config.yaml
num_hidden_layers: 13
hidden_size: 512
num_attention_heads: 8
num_key_value_heads: 2
head_dim: 64
intermediate_size: 2048
vocab_size: 13329
hidden_act: "gelu"
norm: "layernorm"
norm_place: "pre"
norm_eps: 1e-05
positions: "alibi"
qk_norm: false
attn_scale: 0.125
bias: "all"
tie_word_embeddings: true
parallel_block: false
init: "normal"
init_std_qkv: 0.016
init_std_o: 0.016
init_std_up: 0.016
init_std_down: 0.008
optimizer: "adamw"
learning_rate: 0.000729
lr_mult_o: 1.49
beta1: 0.9
beta2: 0.95
lr_head: 0.00456
warmup_steps: 469
schedule: "wsd"
decay_fraction: 0.789
decay_shape: "pow"
final_lr_fraction: 0.05
batch_tokens: [32768, 65536]
max_seq_len: 2048
doc_mask: true
train_tokens: 651800000
max_steps: 13805
dataset: "wikipedia_en"
Each number is 128 + 32 x the weight over the matrix's rms, rounded and kept within 0 to 255. Layers, rows and columns count from 0.

# layer 6 MLP up, 2048x512, rms 0.0377, rows 407-431, columns 192-255
[[ 61 100 120 129 142 153  92 156 164 155 128  85 120 140 141 119 128 126 120 102 124 100 115 146 165 123 146 133  97 114 113 100 164 153 158 113 145  99 114 130 122 114 158  82 103 147 117 141 180 130 114 148 106 139  91 145 137 127 170 152 103 102 123 125]
 [158  99 124 140  98 151 117 132 122 134  97 153  91  89 101 159 163 121 111 151 139 104 152 159 135 155 142 139  97 154 146  89 155  99 132 143 124 130 164 106 142 177 140 122 161 139 126 139 173 129 172 155  99  90 113 121 146 111  58  95 111 155 110 110]
 [125 120 138 134 120 139 189 125 101  89 121  91 200 120 200 227 228 162  91  98 137  80 105  91 141 136 137 151  76 108 143  45 150  63 119 104  88 144 146 137 159 125 128 157 109  79 145 114 143 233 138 106 122  52 129 164  79 152 132 164 144 185  96 182]
 [130  93 139 139 128 138 137 119 167 133 116 136 107 142 122 144 149 144 131 150 142 102 103 120  84 137 136 133 107 153 147 168 117  46  79  93 167 125 135 119 128 154 201  91 125 140 158 169 150 134 112  92 184 143 103 147 152 129 112 121 119 104 126 152]
 [206  70  91 119 164 103 109 126  91 190 171 125 151 165 168 137 161 172 123 135 168  79  46 145 116 117  77 165 121 154 173 167 137 147  80 104 241 134 139 112 107 130 134 150 191 113 213 149 209 143 169 161 159 103  59 166 182 125  89 120 138 151  52 206]
 [136 126 100 140 102  61 144 156 133 150 114 149 189 175 108 165 153 112 153 138 144  95 128  88  95 119 138 125 135 166 149 115 143 129  97  70  93  68 130 105  93 151 130 109 147 139 143 125 115  65 140 126 124 108 118 104 144 103 113 115 153 183 139 141]
 [145 155  93 163  98 167 111 138  98  73  62 119 127 118 121 108 125 127 112 101 137 115  84  54 144  91  82 183 106  70 110 104 145 139 134 142 136 114 113 136 136 122 155 105  99 164 123 118 179 154 117 144 127 128 153  93 156 124 165 117  98 132 146 177]
 [158 126 121  83 155 134 173 143 155  85  63 148 114 167 107 112 125 183 179  95 101 142 188 127 128 148 198 186 155  72 103 140 142 128 120 152 170 130 138 105 115 151 162 105 198 169 111  94 132 103 124 109  94 108  72  37 115 147 159 116 155 151 127 123]
 [149 108 144 146 153 132 104 129 147 135 112 100 132 155 186 149 151 133 123  97 155 138 143 109 132  85 171 141 221 120 148  96 118  37 138  89 181 136 143 169 136 131 127 158 114 180 126 173 125 113 161 102  90 149 148  96 137 119  84 105 130 100  93 158]
 [143 111 126 138  87 109 135 121 169 108 104  76  98 179 155 136 132 172 141 112 138 189 167  85 105 113 159  90 163 112  98 147 149  97 179 146 151 132 102  90  85 162 100 128 159 171  98 158 113 130 176 121 159  98 108  68 146 135 131 138  86 131 113  97]
 [194 152 137 126 129  89  74 121 104  77 111 102 135 143 207 162 114 128 177 137 123 109 120 124 105 162 114 161 181  41 111 109 158 153  99 173 123 140 171 124  84 156 170  82 113 196 109  95 160 151 101 101 119  85 146  92 158 154 113  97 123 159  74 173]
 [150 126 122 109 119 156 182 145 182 105 119  17 149 158 147 124 186 120 155 122  83 152 112 144  56  68  94 142 157 107 127 128 150 129  77 109 107  94 120 103 139 100 177 107 134  93 189 140 158 100 167 173 137 161 179 122  99 135  57 191 142 156 129 164]
 [142 142 127  99 115 123 117 212 128 123 115 147  79 125 105  96 113 102  84 128 140 111  99 143  97 130 131 128 113 134  74 153  94 112 167 116 124 130 127 114 132 150 130 139 128 134 133 108 122 131 110 110 168 101 131  78 132 141 162 194 156 149 113 108]
 [104  99 146 145 149  89 169 121 111 153  93 106 130 130 136 132 169 155 166  82 124 116 151 148  63 135 135 109 199 125 133 144 133 118 108  95 167 103 127 135 106 150 195 117 109 121 108 114 145 128 154  93 113 147 150  99 132  90 112 195  90  61 118 140]
 [154 145 130 131 113 117 125 105 175 109  72 105  87 131 164 111 144 169 133 104 106 157 164 123 114 132 145 131 198 140  77 124 140 121 145  96 115 116 183 131 118 151 184 119 138 168 158 159 119 110  58 135  87 112 153  75 160 115 113 133 110 150 139 150]
 [117 117 164 153 145  76 135 184 145 157 119 107 120 133  70  89 122 104 123 128 105 155 136 126 144 122 137 133 194 110  72 136 158 118 164  94 149 152  93 123 105 100 172 103 104 130  96 162 144 133  65 141 129 158 166 146 107 130 126 197  78  81 135 129]
 [ 98 106  95  32 131 124 221 168 161 110 154 105  72 102 116 134 107  38  91  83 111 110  92 101 132 145 185 192  99  98 140  74 127 130 152  93 157 134 111 145 165  99 113 113  81 161 153 125 131 187 127 217 145 116 231 120 152 113 145 100 127 114 119 152]
 [100 120 125 125 138 109  81 141 105 125 193 160  96 141 100 141 116  83 156 127 152  92  99 132 138 138 151 184 129 152 110 152 150 122 125 137 203 178  93 151 168 125 153 138 148 109 139 110  86  89  95 109 113  73 106 141 139 153 141 103 127  77 128  97]
 [ 85  87 122 143 129 158 120 155 191 110  97 123 159  95 104 123 151 198 139 105 112  82 125 216 110 128  84 184 140  68 117 139 135 109 158 126 106  87 141 164 101 179 120  64 123  72 189 192 207 168 101  87 122 107 119 135 151 153 147 178  89 182 135 145]
 [ 43 159 107 156 199  75  89 188 113 106 105  48 165 123 127  67 138 136 137  57 109 224  68 124 116  89 164 193 188  57  84 128 184  81 159 155 114 140 123 120 141 113 203  74  71 130 131  52 132 211 103 171 134 113 100 135 139 164 136 110 136  87 128 207]
 [120 131 139 148 147 108  91 141 113 105 159 153 139 139 173 115 163  81 186 105 210 131 138 153  74  90 140 131 192 117 142 150 157  32 130 127 114 151 122 109 119 114 137  76 127  95 138 177 134 119 212 130 106 154 174 104 141 110 126 178 117  92 123 145]
 [128 127  56 140 141 130 108 102 174 135 139 117 138 187 171 125 188 150 136 104 162 119  91 123  62  87 139 131 200  87 159 166 185 139  95  68 157 144 160 154 151 103 168  66  65 112 109  85 103  94 126  92 125 111  87 152 190 133 147 123 117 125 145 166]
 [100  80  89 172 141 112 107 165 141  87 123 122 105 132 146  91 158 150 101  69 134 101 128 153 162 135 183 158 165  81  52  36 149  85 188 135 118  50 180 186 155 189 126  92 131  48 187  94 129 143  64 124 207 110 129 152 111 119 143 149 131 105  88 181]
 [ 98 137  51 138 235 151 141 143 160 158 160 130 132 126 158 148 165 151 112 131  78  64  85 187 105 124 123 109 146 107 138 117 156 147  97 136 158 164 135 173  78 103 113 170 141 115 104 198 142 137  83 137 182  88 148 162 160 128 128 139  61 148 148 128]
 [ 86 114  87 138 126 114  87 161  85 100 123 121 232  95 109 113 173 126 140 115 187 139 145 144 122 133 143 116 181 119 136 132 141 148 143 119 136 105 142 154 167 128 144 117 101 144  72  81 100 122 155 148 127  85 105 141 119 136 104 115 163 120 127  89]]
# layer 6 MLP down (transposed), 2048x512, rms 0.0354, rows 407-430, columns 192-255
[[175 128 159 146  81 141 157 108 126 144 125 140 163 133  68 145 110  97 117 107 154 113 144 120 157 175 119  66 138 114 127 191 108 156 193 118 123 165 152 108 114 155 110 155 112 161 110 131 135 123 120 145 129 190 137 157 131 113 132 127 138  91 107 106]
 [ 78 126 114 113 157 120 160 116 129 116 145  87 104 124 144 118 134 119 123 141 133 145  81 148 120 120 169 137 115 121 171 125 120 121 119 123 170 130 143 137  78 139 161 175  93  96 134  52 102  97 109 147 158 139 131 147 121  95  83 102 121 159  96 144]
 [141 152 130 116 119 115 186 104 108 105 167 120  59 103 184 106  88 105 141 121 128 134  81 150 149 214  98  99 143 154 129 147 115 137 105  94 120  78  79 160 131 106 108 143 140 139 137 128 141 103  44 124 119 145 129 149 128 134 138 148 173 132 142 126]
 [ 92 175 210 167 140 125 121 144 121 167 161 103 211 114 137 108 124 118 121  94 188 103 100 140 132 201  99 161 139 198 157 117 140 150 148 101 135  90 174 102 121 124 120 162  95 163  96 117  84 131 149 101 159 123 135 146 196  85 100 114 165 134 145 147]
 [135 183 113  86 129 115 117 114 136 180 138 151 166 182 129 191  93 176 140  62 126 191 116 146 140 175  56 138 114  81  92 144 117 130 135  73 187 119 121 128 138 170  96  41 145 157 138 165  91  86 120  77  97 114  96 170 130  59 210 134 133 182 128 131]
 [117 141 119 137  52 125 116 114 116 162 152 134  65 136 105 117  91 154 135 120 109 170  71 156 136 163 113 138 172 158 157  92 150 169  80 155 112 126 193 118 116  79 163 120 121 182 102 152 154 171 110 129 120 155  65 127 112 125 112 105 116 182  83 152]
 [141 132 124 132 142 122 160 129 110 139 137 155 158 145 138 122  73 132 106 151 131 152 103 170 137 135 153  97 118 115 119 147 106 155 104 172  72 145 155 157 104 128 122 165 182  97 114  96  98 163 130 112 145  97 170 178  83  98 125 120 138 129 111 139]
 [133 110  53 117 146 126 139 128 118 108 130 165  54 119 124 136 145 135 131  62 101 130 111 122  84 119 115 146 142 138 129  66  97 116  84 116 167 172 123 131 181 136 106  82 165 146 132 197 124 159 134 175  96 123 125 159 143 120 114  98  95 156 116 194]
 [ 86 167 112 125 123 126 108 126  94 101 155 144 135  95 126 187 127 111 142 140 114 115 135 145 120 164 118 129  65 118  87 138 162 153 130 137 103 121 118  46 131 105 121 148 137 136 153 100 165 119 152 127 135 166  99 158 118 165 149  93  98 157 182 102]
 [ 89 150 106 183 192 140 126 124 135 136 154 106 140 158 130 117 108 103 149 163  84 129 103 100  85 154 130  59 120  95  83 151 121 106  97 151 118 113 145 149  96  78 117 130  60  88 161 131 155 136 177 147 183 138 130 127 153 201 125  72 155 119 145  50]
 [130 119 125  98 111  93 143 141 164 147 150 161  91 140  66  97 110 135 132 138 138 167 108 131 109 129 106 129 124 207 150 111  95 126 136  87 143 111 157 115 140 120 133 145 131 188 149 156 132  76 149 151 147 126 115 101 109 149 136 122 111 118 138  87]
 [157 206 179 119 125 162  90 161 129  76 210 161 148 173 154 101 128 108 146 182 106 100 156 115 125 105 179 142 131 108  92 201 163 122 169 163 139  48 176  80 142 167 147 144 140 160 141 126  42 135 171 137  77  75 199 118 101 163  83 149 157 119 200  61]
 [115 148 121 144 146 130 102 114  80 116 125 106 130 144 145 115 143 178 159 130 116 164 120 136 129 168  59 156 141 136 135 148 127 141 127 113 132 118  43  95 105 135  99 127 145  92 105 121 145 150 135 139 143 135 138 168 143 115 108  92  60  75 180 127]
 [ 88 159 104 116 143  92 162 159 141 108 159 155  98 135 157 115 108 135 120  78 113 192  54 140  99 175  58 166 177 186 119 137 147 139 155 110 135 141 183 162 139  92 106 105  92 128 152 158 176 144 146 175 123 114 170  93  92  79 140 134  96 125  98 159]
 [120 117 115 132 157 157 137 187 127 102 171 145 126  85 167 102  87  87 130 156 106  83  91 144 117 149 134 137  91 114 164 125 155 113 138  96 142 186 113 132  76 110 129 104 150 119 190 134 149 115 132 139 142 180 103 137 111 126 168  82 121  99 134 184]
 [157 106  58 149  90  91 148 129 129  82  93 127 120 169 124 162 176  81 132 146 114 123  87 129 132 130 104  87 131 123  96 142 154 114 106 147 157 124 148 173 173  61 103 158 154 131 140 131  85 134 111 101 114 110 158  61  73 105 155 112 131 111 132 118]
 [147  88 121  85  90 171 100 143 140 136 127 145 101 131 111 194 170  53 112 106  89 111 171  85  82 191 222  64 147  99  67 119 135 122 136 143 128 110 134 196 142 153 139 123 131 101 153 136  71 108  97  68  49 144 104  84  93 111  64 118 117 140 131 146]
 [150 125 193 119  91 121 168  96 151 116  99 115 115 151 189 146  99 128 123 136 138  92  96  60 126 165  92 126 118 118 180  73 138 111 146 101 106  84 106 139 100 120 141 106 139  95 134 110 111 162 179 131 135 145 195  81  98 217 111  89 113 130  94 116]
 [115 109 193 166 105 161 139 155 155 121 170  93 104 205 175 150 218 129 109 126 115 158 112 106 150 107 140 133 111  88 106 166  80 172 109 105 103  45 133 148  64 121 101 129 176  84 103  54 209 219 169 140 164 117 135 133 182 145  52  48 146 154 141 154]
 [ 95 104 207  97  94 115  79 210  61  58  93 174  94  79  79 121  78 108  59  76  94 214 177  68 146 101 102 121 133 131  95 113 167 124  93 155 136  62  90  80 104 113 169  89 183 125  79 162  91 158 115 173 133 139 122  84 107 137 148 131  40 153 127 168]
 [152 114 140 105 159 149  99 108 131 133 202  96  97 151 128  83 107 141  98 135  95 140 219 214 146  99 162  97 102 170 136 134 101 133 113 139  82 117 110 119 127 117  73 126 151 107 129  84 105 122 117 135 119 203 162 101 162 179 100 100 206 157 184  87]
 [113 103 139 140 125  65 127 113  84 122 139 151  53 161 178 131 135 117 151 106 171  86  75 100 111 198  93 144 156 155 159  64  82 144  94  90 116 127 161 154  78 116  92 124 135 116 133 148 112 147 143 154 157  98  99 117 255 101 143 141 140 107 118 196]
 [124 136  75 204  63 141  99 100 132  60  76  96 120 111  93 123  92 112 155 110 158 130  84 122 161 193 163  58 104 180 141 128 160  75 125 152 149  90 182 143 101 160  98 109  27  84 116  86 156 185 109  99 248 139 112  87 108  60  85 120 130 161  89 147]
 [ 40 123 113 117 117 157  95 106 159 151 163 142  78 117 113  79 148 184 104 133 144 114  41 164  76  67 119 169 105 117 126 125 168 106 173 148 143 159 176 105 125 114 117 178 130 142 152 115  97 107  87 137 144 144  98 196 171  85 224  65  36 136 113 160]]